config.toml
norm_eps = 1e-06
positions = "rope"
init_std_down = 0.0109
optimizer = "adamw"
doc_mask = true
Each number is 50 + 10 x the weight over the matrix's rms, rounded and kept within 0 to 99. Layers, rows and columns count from 0.

# up: layer 8 MLP up, 384x96, rms 0.156, rows 343-378, columns 0-95
# down: layer 8 MLP down (transposed), 384x96, rms 0.147, rows 343-378, columns 0-95
up343:46 67 46 64 47 71 48 59 61 29 31 55 29 53 54 51 70 49 54 52 56 29 37 66 37 49 44 45 31 46 62 50 49 63 49 27 59 62 58 63 42 51 52 58 50 66 47 77 46 53 66 35 31 39 48 49 32 63 79 68 54 46 52 59 45 57 51 45 55 50 57 37 75 44 42 60 48 65 66 53 70 31 26 53 41 57 39 49 51 48 38 52 65 38 23 51
down343:45 46 53 44 47 42 36 46 57 43 55 59 52 47 65 72 65 67 37 61 63 32 55 41 40 42 57 63 20 42 67 48 46 73 51 37 81 35 46 11 40 45 42 55 75 60 58 58 45 47 42 37 38 46 44 57 54 68 41 35 77 44 45 33 55 44 69 57 35 60 59 49 74 40 44 72 63 46 66 35 29 66 47 50 22 63 36 51 31 73 71 34 46 53 51 74
up344:44 66 52 49 59 60 46 41 47 54 40 42 52 49 64 50 47 63 54 35 60 59 54 31 79 59 45 32 45 53 64 61 52 63 51 42 48 53 51 48 53 58 55 52 41 53 54 53 48 35 66 42 39 53 36 41 45 29 40 53 43 32 49 52 61 63 45 55 58 55 54 45 55 36 60 61 42 51 50 44 63 51 42 41 54 53 60 47 42 45 43 60 59 30 60 40
down344:52 47 43 40 32 37 40 67 52 61 49 45 51 38 46 43 49 43 63 51 57 40 57 59 32 47 30 63 41 55 52 40 49 30 58 55 49 50 50 40 50 22 44 55 58 36 55 56 55 57 59 48 58 58 49 76 56 64 54 48 31 55 48 56 62 35 50 41 53 55 53 48 46 48 52 62 54 51 42 49 42 37 63 55 67 51 56 60 59 50 52 58 48 45 33 46
up345:46 57 38 41 55 67 44 48 60 47 34 47 41 56 35 33 77 68 68 56 66 57 44 73 45 45 33 40 46 46 58 46 41 58 48 41 51 43 60 55 63 47 55 46 46 61 50 54 77 41 67 53 50 55 60 33 46 41 67 40 56 63 57 79 40 49 58 57 43 44 60 46 69 42 52 53 51 56 38 57 48 51 08 49 43 42 66 33 42 61 40 51 61 30 32 54
down345:58 54 55 55 46 55 67 76 42 21 41 46 48 60 37 66 61 60 60 60 44 41 40 50 69 48 28 66 56 30 51 50 63 31 53 37 34 52 53 57 43 47 41 56 42 57 50 57 33 50 51 65 37 32 53 62 48 61 42 57 49 52 40 45 64 56 33 41 41 51 46 42 54 41 42 48 67 53 66 41 63 69 51 40 32 42 45 72 60 41 61 50 40 39 49 52
up346:49 45 41 47 66 54 33 44 48 46 45 53 52 39 58 65 46 36 39 45 37 32 40 56 45 49 57 57 34 63 66 55 54 69 55 40 66 49 35 54 42 66 64 63 43 47 53 58 49 44 43 25 45 71 37 48 58 56 29 47 52 48 74 48 36 55 67 59 39 69 47 60 53 50 51 54 50 51 57 47 45 31 44 49 44 39 59 29 53 59 57 53 59 33 41 53
down346:51 69 48 66 42 67 56 49 42 58 67 59 43 48 65 38 46 19 79 58 60 58 54 53 43 45 43 68 51 42 49 58 48 40 55 52 54 42 49 43 48 51 38 45 49 32 45 32 46 60 55 46 39 45 66 45 31 38 58 36 56 55 45 43 52 61 36 42 56 42 73 53 61 52 61 47 33 60 45 53 61 47 51 45 29 49 48 48 58 41 64 58 47 44 59 60
up347:50 43 51 49 52 54 35 58 48 48 42 62 50 59 53 53 56 43 44 45 16 61 50 49 49 36 29 56 36 45 57 54 45 57 59 57 50 46 43 52 64 35 42 29 59 57 66 47 36 29 50 42 66 50 51 35 37 37 39 49 44 60 47 69 56 77 52 57 59 66 56 28 55 49 53 75 37 49 74 50 63 54 40 54 48 48 53 59 45 56 33 60 46 29 58 62
down347:50 66 50 50 38 56 64 33 52 55 43 66 63 34 57 62 47 41 61 76 60 47 58 45 55 46 37 54 43 57 52 45 51 54 32 21 39 61 38 68 59 50 41 49 57 56 40 50 43 44 47 47 43 43 41 51 69 63 63 35 58 60 36 62 66 56 30 52 41 36 49 45 70 60 65 64 40 59 54 43 40 61 41 37 53 47 42 44 48 29 60 48 42 55 48 48
up348:44 58 55 40 44 61 50 38 63 51 47 41 49 54 57 38 54 62 42 43 70 54 36 37 74 60 44 43 55 38 48 69 67 62 52 31 57 39 52 49 49 64 62 71 45 50 54 48 59 37 51 42 43 37 41 33 43 35 34 58 25 51 63 82 44 66 37 66 40 57 59 41 52 43 36 58 64 42 42 57 47 42 39 56 45 61 59 40 56 72 47 48 55 46 35 58
down348:44 73 46 47 55 56 49 38 52 37 70 38 62 53 50 39 50 66 44 46 63 73 46 27 54 71 39 29 47 48 50 85 62 60 52 51 58 46 43 45 59 51 51 50 27 40 64 39 51 44 55 33 27 36 47 31 55 35 47 49 52 49 48 69 39 34 47 51 48 18 46 59 64 48 76 65 28 52 54 69 59 60 50 38 58 50 50 59 50 47 64 44 47 49 68 36
up349:53 59 56 30 48 63 57 23 51 57 64 53 45 44 42 48 36 48 44 45 39 47 66 45 52 40 46 35 37 50 63 64 36 62 37 53 35 50 50 51 52 54 46 58 56 50 64 42 54 21 36 47 58 71 49 57 54 50 47 68 56 55 65 69 38 57 48 55 46 50 56 42 54 52 47 47 41 58 48 42 52 37 48 52 55 41 60 59 55 54 29 56 51 45 39 75
down349:58 59 46 57 59 44 47 62 53 46 44 44 44 57 45 39 66 64 59 49 44 41 52 43 47 60 50 42 43 61 56 57 54 43 51 25 74 45 68 34 55 69 47 51 64 40 52 30 63 60 58 43 45 37 55 40 55 41 65 60 46 58 50 43 34 54 44 44 54 45 43 61 37 46 52 62 66 61 45 50 52 50 53 59 33 59 53 31 43 42 52 52 51 48 35 36
up350:52 43 63 49 38 74 57 53 61 39 54 63 46 36 35 62 70 55 38 52 36 47 30 67 57 43 37 66 42 54 35 50 37 49 45 46 55 48 53 51 48 70 59 48 51 70 57 61 51 49 59 37 43 40 51 62 50 56 54 30 51 49 53 75 38 73 49 54 23 57 48 43 59 48 39 55 45 45 59 48 39 31 47 61 56 52 50 59 42 54 47 53 44 50 33 51
down350:52 47 53 52 56 37 50 44 47 63 46 51 30 61 51 45 57 59 46 52 68 52 57 46 46 57 40 47 52 43 63 33 58 37 49 54 33 50 58 28 32 50 36 35 47 53 63 57 37 48 62 48 43 67 47 50 66 43 58 63 48 42 66 47 41 50 54 45 53 46 64 47 47 48 33 55 48 51 40 67 57 58 56 56 50 55 64 33 39 42 59 63 45 44 70 53
up351:49 58 42 42 43 59 48 50 57 45 52 57 45 57 58 43 40 44 47 36 43 44 62 57 46 52 41 32 27 60 46 63 46 39 54 48 48 49 29 51 37 49 40 62 53 57 41 60 53 48 50 69 39 50 60 53 55 60 48 37 56 52 77 57 65 50 55 49 56 54 47 46 54 53 36 44 46 46 63 43 68 37 43 80 64 36 60 57 44 62 42 52 54 33 38 63
down351:36 55 42 51 47 42 49 51 54 42 40 67 48 57 45 55 57 68 56 57 46 45 42 39 47 59 54 51 62 52 58 41 54 46 48 57 55 47 69 45 38 52 62 54 40 64 42 44 57 43 47 32 52 65 44 63 59 45 65 67 40 51 42 37 46 40 46 60 44 42 56 67 56 56 39 46 55 55 36 53 48 56 44 26 34 54 38 37 46 51 45 48 40 77 75 42
up352:51 67 49 64 49 59 51 35 47 27 49 51 50 53 48 35 58 63 45 50 37 35 76 46 72 52 58 40 33 64 50 38 49 70 40 33 72 49 45 43 52 42 70 52 59 50 49 55 40 47 51 59 58 62 57 44 60 48 54 64 53 73 66 75 18 51 56 48 46 42 50 51 59 34 50 61 32 39 53 50 64 24 48 52 33 53 47 56 48 43 41 50 56 41 49 70
down352:48 40 54 40 50 51 40 64 38 38 50 59 43 55 57 47 62 59 66 41 45 65 49 53 53 44 43 49 42 58 70 56 33 56 51 48 35 74 39 47 46 43 52 68 58 40 45 51 46 83 38 31 41 47 71 50 38 22 54 60 36 52 39 50 71 50 37 63 40 71 57 42 74 53 52 52 53 50 26 58 35 29 59 32 49 34 53 44 55 55 42 64 67 34 46 52
up353:44 50 45 45 24 64 61 44 36 57 37 53 52 65 49 51 59 62 59 61 50 52 56 72 64 46 22 40 42 54 60 45 39 41 54 42 50 39 57 80 63 64 49 69 57 48 32 48 38 48 57 54 65 50 58 45 38 42 53 35 46 76 67 68 60 55 48 51 38 49 50 29 60 39 50 61 28 61 34 35 42 59 48 57 48 36 63 46 57 66 40 57 45 33 44 41
down353:83 50 44 29 30 46 54 56 62 41 38 48 58 57 55 50 62 54 42 47 46 47 71 61 64 48 34 38 51 50 67 56 00 44 49 50 35 42 51 57 54 52 51 72 58 48 36 50 61 32 52 44 41 54 59 49 57 45 55 50 54 51 41 64 52 43 53 56 41 50 58 54 54 44 51 45 65 63 24 50 49 43 58 49 51 63 51 47 55 56 41 34 47 52 45 56
up354:53 63 54 48 50 76 53 27 54 40 52 62 37 59 50 52 44 49 58 52 41 55 43 40 64 43 46 45 23 61 39 66 44 59 42 50 55 49 33 53 48 41 49 41 63 48 42 45 60 37 48 65 39 57 63 44 49 46 65 37 61 53 64 61 45 59 59 44 40 43 50 43 54 42 46 46 51 47 70 49 61 36 43 45 46 49 63 64 44 55 41 53 77 44 31 81
down354:56 27 60 43 35 47 44 53 45 53 51 57 28 48 65 45 47 52 66 43 54 49 50 44 49 63 59 46 60 38 69 37 68 44 53 43 41 52 64 36 54 61 44 57 55 59 47 43 44 56 28 51 49 45 39 38 50 52 48 80 46 43 67 40 47 48 50 73 40 75 55 59 60 49 52 40 61 59 43 68 42 45 55 50 37 51 33 35 62 58 57 60 45 55 50 39
up355:60 44 53 59 30 59 45 48 23 62 43 61 43 48 70 54 53 46 60 19 42 19 49 58 55 37 46 44 52 61 48 48 57 38 68 48 62 39 52 71 51 49 54 56 62 41 63 40 40 41 49 53 49 42 71 53 48 53 37 48 45 53 58 53 52 55 43 54 57 54 64 48 64 57 26 39 55 68 48 20 50 40 38 35 57 46 70 52 55 60 35 65 56 42 37 39
down355:77 40 33 59 49 49 50 30 62 63 45 37 40 50 48 51 54 48 63 48 44 59 52 44 40 42 47 54 60 63 34 39 52 60 31 54 47 46 58 41 45 35 43 58 45 60 56 52 64 57 49 30 39 66 23 32 64 40 45 37 46 36 63 58 69 57 56 61 47 51 53 51 48 53 37 40 50 61 51 63 37 57 60 57 57 65 46 40 49 45 74 57 42 37 76 68
up356:43 65 65 43 55 74 53 55 49 43 60 47 29 61 50 52 62 75 44 53 62 46 65 48 54 67 54 45 33 61 44 40 43 61 36 51 66 51 48 64 50 51 54 52 44 58 45 68 42 28 57 51 46 44 44 48 53 61 44 54 52 70 49 57 58 41 48 31 40 53 52 39 55 49 58 60 38 46 65 26 66 41 30 53 59 26 52 53 58 65 35 50 30 39 52 42
down356:33 48 27 48 43 50 57 38 43 54 55 57 30 64 56 49 42 34 48 54 35 48 47 42 36 55 47 52 36 39 35 40 59 48 81 38 49 49 46 44 69 34 44 47 76 38 60 29 54 39 42 57 49 47 79 41 66 58 70 52 71 58 53 40 52 55 47 51 58 62 66 21 57 52 56 63 39 40 54 46 63 50 48 54 47 59 37 56 44 43 62 68 56 66 54 56
up357:47 45 61 46 26 62 52 41 56 25 52 55 43 63 51 47 46 52 44 59 45 51 69 67 62 57 48 41 35 61 45 50 63 46 62 48 64 56 55 52 45 63 54 46 58 50 46 64 48 41 65 42 43 62 46 44 53 61 65 67 63 58 64 53 27 53 59 48 44 28 43 38 40 44 45 51 35 60 52 46 49 42 40 49 40 37 52 56 52 52 45 65 40 49 57 46
down357:36 56 55 53 54 43 51 65 51 55 53 54 54 42 43 44 36 47 72 44 58 60 46 52 51 58 67 49 53 27 60 63 65 60 46 56 40 68 46 52 50 54 41 43 42 38 46 34 61 62 60 58 39 38 53 46 39 62 38 54 52 47 47 37 45 41 46 37 64 22 37 50 53 77 52 59 56 44 65 65 38 49 59 37 45 49 30 44 51 39 42 63 43 51 61 55
up358:50 58 64 39 36 64 35 55 55 44 43 46 49 61 36 47 50 56 42 45 65 51 58 63 63 55 54 54 46 51 60 31 59 35 67 48 53 48 58 61 32 49 46 37 60 65 59 50 47 43 57 57 34 41 57 61 37 44 57 44 49 69 54 59 57 57 46 40 41 35 63 57 46 44 57 48 40 50 61 30 54 37 45 39 46 36 59 67 35 61 32 50 60 40 51 66
down358:51 58 47 55 45 44 49 48 46 54 54 51 51 47 60 52 53 26 69 58 43 40 42 46 44 60 46 46 75 53 56 41 70 62 32 53 50 40 45 35 49 50 33 52 56 33 50 44 46 48 62 58 56 65 50 33 46 64 35 43 49 47 53 57 50 46 55 46 64 63 55 36 61 66 40 60 54 46 45 69 43 47 37 53 47 50 47 43 68 40 56 24 54 53 51 66
up359:48 46 55 35 46 54 61 40 62 43 41 68 49 38 68 57 61 41 39 49 51 46 42 78 48 51 57 44 49 42 58 60 46 44 49 38 61 55 46 44 44 45 47 46 42 55 61 49 50 43 57 41 47 50 54 67 39 39 50 57 37 56 63 50 43 63 54 46 62 48 55 42 37 47 66 61 65 59 65 36 57 39 34 53 61 43 48 35 35 57 42 53 38 63 46 44
down359:54 67 44 40 46 49 40 52 42 45 56 45 57 54 57 53 56 55 57 50 65 50 46 66 51 40 40 50 32 41 57 43 23 50 51 44 40 63 31 45 50 29 59 59 52 40 40 44 52 38 45 46 57 60 50 32 60 44 44 62 72 49 53 55 46 62 41 48 42 49 48 49 44 62 56 45 55 62 41 55 64 56 57 50 44 57 63 48 72 41 55 43 44 44 49 64
up360:50 53 59 50 56 63 65 41 41 49 53 62 56 38 40 70 67 47 44 48 42 45 47 50 54 44 47 36 44 57 61 57 53 58 46 51 52 41 52 54 60 65 60 49 49 41 67 50 47 55 55 50 61 45 49 53 47 49 42 51 37 40 71 43 52 45 63 47 35 48 66 30 49 45 46 48 35 40 49 49 54 57 41 56 42 52 56 42 52 66 39 56 41 39 32 56
down360:49 60 55 57 58 49 40 54 47 46 54 41 40 59 45 34 39 38 53 63 57 49 46 34 46 51 58 51 53 38 47 52 42 54 35 54 60 45 55 53 41 42 46 55 51 38 39 45 45 60 50 59 54 53 48 47 46 72 35 43 47 44 42 45 48 48 43 47 56 59 51 48 51 55 42 31 68 43 48 60 57 63 63 39 64 55 51 51 61 58 49 56 52 53 40 51
up361:36 69 47 62 65 50 57 66 50 53 28 67 43 58 59 54 44 51 40 45 62 50 46 33 52 36 49 57 51 54 62 36 44 56 53 54 61 57 47 50 61 52 44 47 44 37 50 61 42 55 61 47 60 49 46 57 49 34 49 59 32 45 43 42 50 75 51 40 57 68 54 51 47 42 45 56 40 64 66 43 48 50 51 61 53 52 39 41 43 60 33 70 40 41 39 48
down361:51 46 51 51 43 47 39 46 42 39 47 49 47 34 51 37 65 40 59 37 53 54 61 52 57 58 45 48 45 49 45 68 29 62 61 40 49 27 41 56 52 51 55 57 38 61 47 41 72 43 45 61 54 38 62 32 51 62 47 54 61 47 54 55 60 37 67 50 52 40 46 44 39 44 55 61 43 48 30 57 50 43 58 64 57 40 76 55 56 56 57 62 58 46 34 54
up362:28 57 68 54 31 54 42 34 47 52 48 55 52 53 76 64 54 45 42 48 61 30 54 64 40 52 52 39 39 44 44 49 50 31 42 33 50 40 49 56 41 71 46 49 62 52 60 74 62 41 61 38 50 48 40 49 64 66 56 60 54 48 70 54 47 63 38 49 49 66 41 43 42 48 27 66 46 58 60 50 51 41 53 51 39 50 33 48 57 55 46 64 74 51 50 43
down362:42 48 56 43 48 38 60 57 54 54 48 58 47 41 60 56 46 44 53 44 47 49 34 43 29 56 66 57 52 56 53 45 55 77 48 50 29 37 47 53 40 63 41 41 43 60 39 39 53 55 44 47 40 33 39 52 47 69 33 50 36 36 69 56 65 48 42 60 49 58 67 45 57 44 45 68 49 23 62 65 55 50 55 53 52 64 48 49 83 53 61 41 77 60 30 47
up363:60 42 60 52 52 43 50 34 62 40 60 73 42 47 53 54 53 57 64 37 56 52 54 61 65 59 43 46 37 46 49 49 45 44 43 51 60 50 46 49 46 56 41 56 43 44 53 55 44 27 41 47 54 52 43 47 54 50 41 53 25 63 61 56 48 59 54 61 38 58 44 50 56 49 50 40 36 60 64 46 61 33 46 65 47 44 58 39 45 46 50 48 50 50 55 67
down363:31 55 56 47 43 53 56 67 46 37 44 45 47 55 43 53 36 48 56 62 70 62 45 55 37 36 66 32 31 61 55 51 62 44 51 47 49 43 49 43 47 42 56 59 55 44 58 60 52 67 48 45 50 63 54 51 48 46 56 64 55 49 47 43 47 36 53 65 49 33 57 38 52 57 30 28 47 43 57 46 58 59 39 38 53 64 55 42 50 49 64 73 48 60 43 44
up364:36 60 51 55 48 43 51 51 49 46 58 43 51 45 54 53 49 56 53 47 44 51 46 45 51 58 55 31 47 43 46 65 45 55 48 34 52 42 39 49 64 59 62 60 41 54 45 52 51 48 56 52 51 38 59 33 42 19 28 48 44 43 45 64 60 63 40 52 51 67 60 38 63 53 71 61 49 46 55 44 49 58 28 48 63 48 59 47 56 47 55 60 58 28 44 46
down364:53 55 68 51 36 43 45 53 53 60 47 71 44 48 49 61 49 47 54 53 51 34 55 56 54 44 48 58 22 50 59 48 66 44 55 52 52 51 42 56 38 38 54 61 61 44 43 52 45 60 67 33 51 54 53 61 46 54 77 53 32 57 60 16 63 54 65 44 57 44 45 46 37 54 31 44 60 42 48 51 53 42 54 54 39 54 46 49 37 42 50 40 33 62 39 58
up365:44 69 49 59 53 55 58 61 47 35 33 50 40 59 51 48 54 45 29 58 39 52 56 48 43 58 27 36 39 58 71 38 38 42 46 46 58 46 37 67 47 40 51 60 66 37 49 60 55 41 70 40 70 37 61 29 34 49 36 57 52 52 54 55 64 62 49 65 31 62 52 52 52 56 43 61 53 75 65 48 74 40 30 37 54 50 64 49 57 68 50 51 49 35 35 55
down365:80 50 58 61 62 52 54 48 43 36 59 55 47 45 40 66 51 46 40 44 45 48 47 38 40 37 59 68 54 47 61 39 61 63 71 67 44 47 37 35 51 60 51 49 52 70 53 37 53 42 45 56 44 60 39 32 48 68 33 63 44 59 61 44 57 49 42 60 37 46 37 52 56 51 49 44 45 37 56 62 57 31 63 70 40 51 46 57 53 46 50 08 54 58 38 51
up366:40 44 44 45 40 57 41 52 64 40 38 53 39 68 49 40 57 48 51 44 58 48 64 45 61 48 49 22 52 49 59 65 67 43 42 32 49 28 40 56 42 35 43 45 62 54 47 44 38 44 47 54 50 60 53 50 54 71 59 45 49 43 53 61 50 49 60 51 40 55 46 63 58 66 34 56 38 41 50 48 49 35 49 49 45 43 42 43 60 53 40 58 40 41 69 57
down366:40 54 49 44 63 42 58 50 64 62 58 49 42 42 40 50 51 46 54 61 47 38 48 44 53 51 69 68 67 47 38 37 45 56 65 62 52 56 55 48 43 61 57 46 43 48 37 38 50 30 61 59 28 51 44 50 60 56 50 48 40 55 54 56 35 45 40 62 61 27 56 57 44 47 55 41 55 25 47 44 59 62 62 42 54 52 62 42 45 52 37 46 48 55 50 57
up367:44 59 43 42 41 53 52 54 68 36 41 83 51 55 44 52 40 52 38 33 47 65 55 54 59 28 55 38 34 38 36 60 61 59 53 57 67 45 45 73 41 53 40 43 40 58 47 46 32 32 53 33 44 31 54 54 50 52 53 60 51 57 53 69 52 60 44 67 41 54 59 62 43 43 49 58 33 46 56 48 53 55 51 56 48 51 46 64 37 48 35 57 42 52 36 47
down367:53 48 47 62 54 61 35 55 49 45 59 49 52 55 66 52 62 53 56 59 51 65 31 66 47 51 44 42 60 48 57 42 52 43 70 44 44 50 50 47 56 68 39 37 56 46 34 53 72 89 45 60 42 42 62 39 28 24 48 54 52 44 45 39 44 50 41 42 51 43 48 44 54 47 73 46 53 39 46 58 50 50 32 51 43 52 41 72 65 45 53 53 35 53 48 41
up368:43 54 66 51 50 62 44 34 48 46 56 49 45 54 60 42 66 49 65 56 56 48 54 46 58 50 42 43 48 41 40 45 41 42 51 41 51 61 53 53 42 44 50 44 48 53 75 61 47 43 63 34 47 56 33 51 36 40 48 65 24 51 52 60 44 55 60 62 53 41 45 41 45 48 56 67 38 56 68 59 56 46 40 40 45 42 36 44 57 56 36 50 64 58 53 53
down368:46 60 36 59 59 42 56 50 50 55 66 38 47 61 57 55 60 57 42 42 40 66 46 54 57 43 43 33 56 53 47 48 46 50 36 61 49 39 51 36 49 62 45 43 55 64 59 40 38 59 40 53 41 47 58 53 46 52 47 44 63 47 56 63 50 55 55 48 52 47 51 55 62 51 60 32 43 47 57 36 66 46 47 56 48 73 51 54 43 46 31 25 56 39 62 52
up369:44 54 43 53 59 59 40 44 51 60 49 59 41 37 61 36 55 46 56 47 36 62 48 63 52 41 35 42 47 46 52 59 61 35 73 57 61 43 43 42 68 40 51 54 61 45 46 34 54 36 59 54 44 63 55 53 58 58 30 45 73 46 37 54 49 58 43 43 46 55 43 54 43 44 54 51 60 61 38 50 69 41 40 55 56 49 57 46 40 45 48 57 47 36 39 64
down369:66 58 51 53 44 60 56 54 60 46 46 40 63 67 43 39 59 27 41 55 46 51 62 40 57 53 61 50 61 52 39 47 44 53 32 44 48 53 62 47 50 45 45 44 45 59 56 59 46 55 57 52 58 58 44 51 54 52 49 42 41 31 60 41 49 43 61 49 47 40 41 34 54 47 46 52 50 49 45 52 47 51 47 39 59 62 54 42 57 57 36 41 69 52 58 42
up370:35 42 42 54 46 59 61 65 54 49 35 52 57 66 57 51 43 46 35 41 34 35 60 57 55 50 50 61 35 53 46 48 66 45 59 64 65 62 39 49 53 42 61 40 39 52 50 49 47 53 68 52 39 49 50 39 57 47 38 47 56 50 57 65 60 49 30 48 50 63 63 48 50 32 60 42 40 37 54 47 54 63 43 54 41 45 53 47 38 60 33 56 53 31 47 43
down370:45 52 46 67 65 64 27 58 49 53 57 50 52 45 49 48 57 48 50 37 58 53 51 56 47 36 51 49 48 57 39 55 45 57 36 44 54 49 51 38 49 68 48 71 47 41 38 48 54 44 47 63 56 52 55 52 36 38 63 55 57 50 47 50 60 30 82 41 41 55 43 51 30 49 42 41 49 73 53 41 57 41 55 49 52 44 43 45 62 55 53 51 37 55 40 47
up371:42 57 55 46 51 46 33 51 56 27 31 71 54 48 57 72 66 48 30 47 44 33 58 66 56 45 61 38 47 44 45 53 32 42 76 54 55 55 57 61 60 80 54 59 65 50 55 49 46 28 44 39 28 52 53 54 47 39 62 56 40 54 57 78 40 53 27 54 53 44 42 41 63 36 51 46 50 56 64 52 64 40 46 79 44 44 38 41 50 46 49 65 47 48 26 60
down371:51 42 42 49 40 62 61 62 48 63 59 47 40 50 44 55 48 38 39 29 47 44 63 52 61 35 51 54 24 47 42 58 57 59 67 66 68 46 58 51 64 53 50 31 73 51 74 58 35 56 50 49 37 19 86 42 28 31 68 61 58 43 53 47 59 60 33 31 45 56 31 47 45 40 44 55 48 51 40 39 44 53 39 48 43 38 68 49 68 64 38 91 58 53 61 49
up372:47 63 75 47 65 49 75 38 53 51 52 80 52 55 46 61 54 56 37 37 56 35 54 49 50 68 53 47 44 51 62 50 38 40 32 36 57 36 44 62 55 54 48 63 45 37 43 67 53 32 49 32 49 51 49 36 54 57 56 37 52 36 61 52 36 57 39 30 52 48 41 46 70 62 41 56 49 53 53 38 53 38 58 53 50 30 45 64 47 54 44 74 53 45 48 53
down372:63 31 73 32 52 29 62 60 44 56 50 48 48 43 54 53 47 47 47 41 43 40 40 38 47 57 67 47 41 56 56 50 46 32 53 47 53 42 31 40 58 57 40 58 47 46 62 55 55 64 38 46 40 59 70 46 50 56 33 52 55 53 59 77 41 35 64 44 40 34 53 56 63 48 44 69 44 50 53 53 57 60 60 67 22 56 53 42 49 38 51 61 50 69 46 66
up373:28 53 61 63 56 66 49 34 34 46 58 54 41 46 48 40 50 43 57 27 62 68 42 49 66 39 50 45 52 51 42 44 61 66 40 34 50 43 66 61 53 54 40 75 45 40 47 67 35 56 51 63 54 41 60 61 50 40 52 51 38 45 61 53 56 69 57 44 53 40 68 51 63 43 48 37 55 62 43 42 53 43 56 50 59 56 55 43 45 56 47 54 35 49 41 49
down373:51 62 56 38 61 47 51 59 40 44 45 55 44 54 63 61 54 46 52 66 54 47 52 40 41 56 44 52 52 49 41 41 41 36 45 50 47 53 56 35 51 49 55 32 38 64 60 43 57 34 54 51 54 48 37 39 57 46 57 46 65 71 42 66 45 42 44 60 60 52 47 56 51 48 57 62 45 43 56 53 50 26 39 34 51 55 39 51 54 62 47 41 63 62 51 50
up374:46 48 54 52 41 67 48 40 44 47 61 41 40 41 60 54 60 34 50 45 52 45 67 55 62 42 59 39 35 53 49 65 64 61 74 51 59 57 25 55 47 53 64 59 54 51 39 51 60 55 62 47 45 49 45 56 48 54 44 46 45 39 60 51 46 52 43 51 55 53 52 43 61 34 44 53 29 41 55 47 55 37 52 61 50 42 43 40 43 55 52 53 57 34 55 54
down374:55 54 30 59 51 41 50 64 49 54 41 51 45 47 34 51 46 53 45 66 40 34 60 43 45 45 48 71 45 53 52 50 54 40 58 58 56 54 53 65 67 38 44 37 34 51 55 56 59 50 50 47 63 51 58 52 38 60 53 54 61 56 34 50 43 49 45 47 68 55 36 50 54 45 51 35 31 59 37 43 40 58 47 47 55 57 58 57 40 37 68 50 58 61 43 57
up375:54 67 61 48 37 44 53 58 40 31 36 62 31 49 42 36 58 45 30 40 39 56 41 50 67 57 40 57 45 34 41 35 49 46 47 50 63 48 36 69 54 61 49 58 68 56 52 66 58 57 61 45 58 49 53 44 43 52 57 63 42 59 48 57 43 67 48 57 66 61 57 54 48 51 48 53 36 40 54 54 62 51 43 47 33 39 41 43 28 40 52 65 47 46 41 63
down375:58 64 49 47 67 60 45 51 46 57 62 45 58 51 55 48 47 56 58 32 57 64 44 76 42 60 53 41 61 54 63 34 38 53 53 43 56 67 36 43 51 45 57 55 48 44 38 56 55 52 48 48 45 44 51 43 39 51 40 72 48 34 45 58 34 56 39 59 48 62 44 52 44 60 63 59 42 55 42 62 50 29 34 36 58 39 46 58 47 53 46 39 52 51 40 53
up376:51 60 53 37 34 43 54 46 44 51 43 63 54 42 66 57 54 67 52 40 41 39 47 72 62 46 36 52 47 58 64 61 43 44 60 58 55 38 53 56 51 54 48 53 51 59 60 41 65 42 39 40 45 49 59 68 46 31 46 70 33 44 45 59 50 55 42 50 52 45 55 55 73 29 46 54 44 65 62 40 39 40 40 53 67 56 49 63 41 62 39 45 43 43 38 47
down376:52 57 41 49 58 55 53 50 48 51 42 46 45 58 47 43 41 50 58 49 40 60 54 53 57 47 41 35 57 58 31 35 67 53 52 63 48 60 70 54 38 35 57 44 45 58 36 71 33 55 39 52 56 33 37 38 54 60 38 48 63 67 52 39 52 53 46 45 73 65 31 77 47 42 60 41 59 50 41 35 49 52 61 53 57 55 44 47 52 45 66 30 50 42 70 45
up377:54 50 53 38 51 52 44 39 56 40 54 42 55 45 54 50 45 53 51 58 45 59 56 40 63 53 39 32 57 48 43 54 45 49 47 47 54 46 44 64 38 76 54 52 62 59 51 52 47 50 50 46 38 59 39 47 48 41 36 40 45 50 41 59 46 59 36 56 54 61 57 40 44 49 48 67 45 52 66 54 57 23 41 53 42 51 45 67 63 48 32 59 73 43 52 58
down377:65 51 45 52 41 46 40 52 61 60 49 59 63 51 52 44 44 47 52 45 41 58 62 60 37 45 53 51 38 67 50 57 28 38 62 56 48 41 38 61 46 30 47 44 37 63 64 52 45 38 51 50 45 48 48 63 50 62 50 44 48 52 41 57 49 60 71 45 62 49 59 53 50 49 69 35 40 50 47 36 52 41 57 45 53 52 56 54 40 66 46 58 57 37 33 48
up378:49 55 55 50 55 59 54 34 45 42 32 59 68 68 60 60 59 61 39 52 58 37 54 56 75 40 49 59 52 36 44 46 32 64 49 66 51 46 40 48 62 39 45 65 57 64 59 40 65 47 62 52 49 69 57 51 49 48 54 46 43 47 46 60 29 59 49 48 34 65 61 57 44 36 50 48 38 43 44 42 54 47 59 56 44 48 40 43 29 59 52 69 35 38 39 61
down378:60 64 55 42 48 58 75 59 46 40 40 23 29 66 55 57 35 56 60 47 42 55 54 56 53 62 43 62 31 49 37 49 61 72 46 42 47 53 47 45 47 62 52 55 57 47 39 54 47 60 63 44 42 37 54 52 62 64 29 59 66 34 41 63 42 47 21 54 54 48 41 56 64 34 41 55 62 59 40 59 42 38 52 39 43 50 54 55 48 58 52 49 46 53 36 49